Weights of a small transformer language model.
Architecture: RMSNorm before and after each block, no biases in attention or MLP, tied embeddings.
Each number is 500 + 25 x the weight over the matrix's rms, rounded and kept within 0 to 999. Layers, rows and columns count from 0. Numbers have three digits each.

# layer 5 MLP up, 704x256, rms 0.302, rows 361-388, columns 32-63
478529491485477502505484499495494486501508488506496505458519488527482508529522465534504515515530
519508503529541523495480518469450500497538497498507507460504492488522513457484518482508546468474
553529517517484534500540526522529462483507519532510499496482514513435499502494514501507484536473
458525515485467526455542494511509499525531526506532491501530487514494484496529495482497498460502
538480529477471473485488505543492521504479485456509511559497472555492524480509520464472500465531
468531512516480449503487551522482500482501501477489539500504500487476517551465487476512551503494
525493536478513484511434527531521507451479525482457502468514503525505499516472455504496446538472
448550513467480538520515539472511521480500528555582511484506494459482533468493533497514454580475
479496454479493506506538536461527494500488553494477493486499491451516486505499499450517477486488
527503509502520519460446467481485521500544514526506485513490456559532498506480529501548543508490
536505519462495467510517523465551445535484526496418471484463496492452477473496472515478513561494
505482504522525523510490482490428507518476484538478512503529485532505494537511559507539530503457
478501491502509507483501498442552547507467549514469424506496512548471467514518518459510558488525
505510505474500545479511491507459501485500478473492515480480465494507499468469503504503514490515
509491496530517494491525492488533481501514516449521507519503498512521493458507448481530430502458
482536498483469515494499506492494473484511544488536538493546527513538529492485494479492527524508
465468521568472477474516500508538471470450556507517508497493499492504574548474549471495485532464
494582501459507494478540469453487468486496443523485528513525509487530489492515490496468510533515
477580509471520483539506530541518508471502532466495505465536494478479496493481517540553524478501
518478501491492501465500524495505536536502515538484491507509502525498483492523529473504498528499
504489545457548543472487523546521513495562458487485500480479489511506504527498463470493534507497
543496528484477492489510549489520494478468507485438522517542501514500533501480505497476538508466
497503484545511498550551490485457521424458506504541501517534468510527527522481465443508463466481
471484463502475501501481488483474606489572515536507516481554488490504445498469509526453544495472
512501545510491514530514512497513484503484475473501462531465485473523479543501520497517513534509
487488523491516512468490533486536486511530485501485497472491515495494452498453458474539482512520
505520503466499480484485505508481535487542491491501495483444533481492497516517474497482495542500
518490483489496476504464487483477529485498468504484501501455468470512473481498492506518506491515
# layer 5 MLP down (transposed), 704x256, rms 0.276, rows 361-388, columns 32-63
518458493516469493542515536525468536482498479451469501491469517506432466489502488521519499519536
509501526504498498570457502446513442475547483503511440489491535512478477557509498504480518477488
473519497510487513480475482491520542483501505466540516502523519475525498467511475494475504491491
477512503528517574493493457500498482465524490529465522523490554503522493489512504510525492503497
471546541464479512482540481550510513527464468506496515522507532478517450489492523512552562491549
490483495452504483562509518470538498514495453497461490476499507532494539521471520510508503506509
484478442444484467454529534483496527489451511462493482469480474459512540451532492513491506490472
481513493489425460495464496537559520442506482490461521511474474539503531472456516543509462480470
547436526511506533437551466477490527543482520509463463491522524498518550515498465495534505511522
491527528472503483525480492542488465517513522544503494520470491491446479513485486510502499487468
525466545477493521489525509491482492557519480469528495491527499509533463524531490485524503518515
530545503531522470496476474453564511456462505519518529483460500495510521529529494522480539515519
482537518476482504433509466515506472511489498509488472514495509486491547463451517512542479520507
484501494540495524521518483469452494523511495508496465445478526536477519464489529505522485489467
486512522463477491489517512504515526434552500496545458513516490502495532473519488499483506507481
493505491497495487483479488453513518495470501542519490487484502470491490490548518469490507479522
554494437538487499506492488483519526512516462539455488507501516488521520498468489519451534477498
482455515522528512508481469527482531528506530524511498518493518469501500527530521511487505477486
484467485497479464502488516509480504512506516500480452522480536471499500531502509454454487500464
476519485512469501477512492506463503558487489525441475509490512575520485479493509529451540488515
533486523514545523524479484467490534526495465511489479536488524493501527482495475559502497513462
482459507514528491540537518468537530490495511518517481508466498463509487530537452526526505508526
491527501477518504522524495516508519513489498474481459508484510440495551519517480544518497519484
520496471470470504521554545499504499458445432486496509528474512558482509500497510499470479500473
549517542518452518515524467537510529492461483517528510485506529457521523495461503496535518514465
502504495512484491515486504526521479490526521481515526503492476447451556509490524525497543491498
534509496476498472465477507452519479524503524451492472494523482484416501528496514503499436491496
523521532521564521468493495542495475509524497511525568503501511506546507526512496504505443499509
# layer 5 MLP gate, 704x256, rms 0.295, rows 362-388, columns 32-63
488476515486474456488468514536507500545508500523499499462514462464442481487457482526496466499538
517520515490511516514495508509479516517493491558477525470524468532455478509519481520476507501534
457504534470540501501534492512528525505494542504499520496494491524485489480446456493515492533477
528501501459512486491493504493498525512448500497505534499481495487512518485493516517549487480511
438470476468494494550501500507528515493489478499489503519497549485493463470492522543509550541462
482480516525525491521466503511491482539469435465493439510532495513471525512538498483485534523538
491493496472485490472532467535537499511514477508471541540545498512498527468481497516518528530451
569494503451464469456548514528494494485525525477513472489468493481526530508557507475547465513544
468492509493525505515498518526519491489463481491501540515491546520474506528499497506522486505503
522454540475498530481557496529495443515490494494513516474494529502442467517519466492500547505504
484514542504491476500477518551520525480506506487515538460493482506526440542518531479497534478496
483484477504484471491454536487445478520520535477521487522526479482491509465458521535524554494526
492489503496470506514509551508460475515461509503507482520486488442485514476522476489456480487477
492490511513504519507544523477513523478429448524566447528517474518498480504475486559455476507513
516527480544487473450530517535491499509520514494519527525476525538456494511506473515492461477516
480522486541484499504506517514498507501446453478534501474477508475499563532479503501492508512527
496517507472508483553515491473557502499503494502480467519529481519494503491506493500515515478512
571493458466513516503553489492511485505483514508502487486466508515520481496506507472487501471523
470411449496517489523517573470489467491493485491514510509538468515505542545520483513501475519437
515514456497497525486496531455506473533501467482533502515480442474519512460498500489490493470510
473518493480469516488527496467456461513472496502530524521496478477519511528465532457515506483510
497512478510510513490522528486512489523517496500564521532486466463522491493470528513501489508485
501467523484504520522483494502485449512469497508485495472482490515443523482525491482535498528536
473464536526533500532523455480505520535557458528484475537530433522508512463513479539471532538484
522469497496524466481509527470533431463548476492514477453490488526512449558496442507478504516513
506501442508490486489518538510467532541513480546465538456483507427474519464451476536488483472501
492449488501474465496474482510488513500512484538475445510487464472484491510521520512504541521492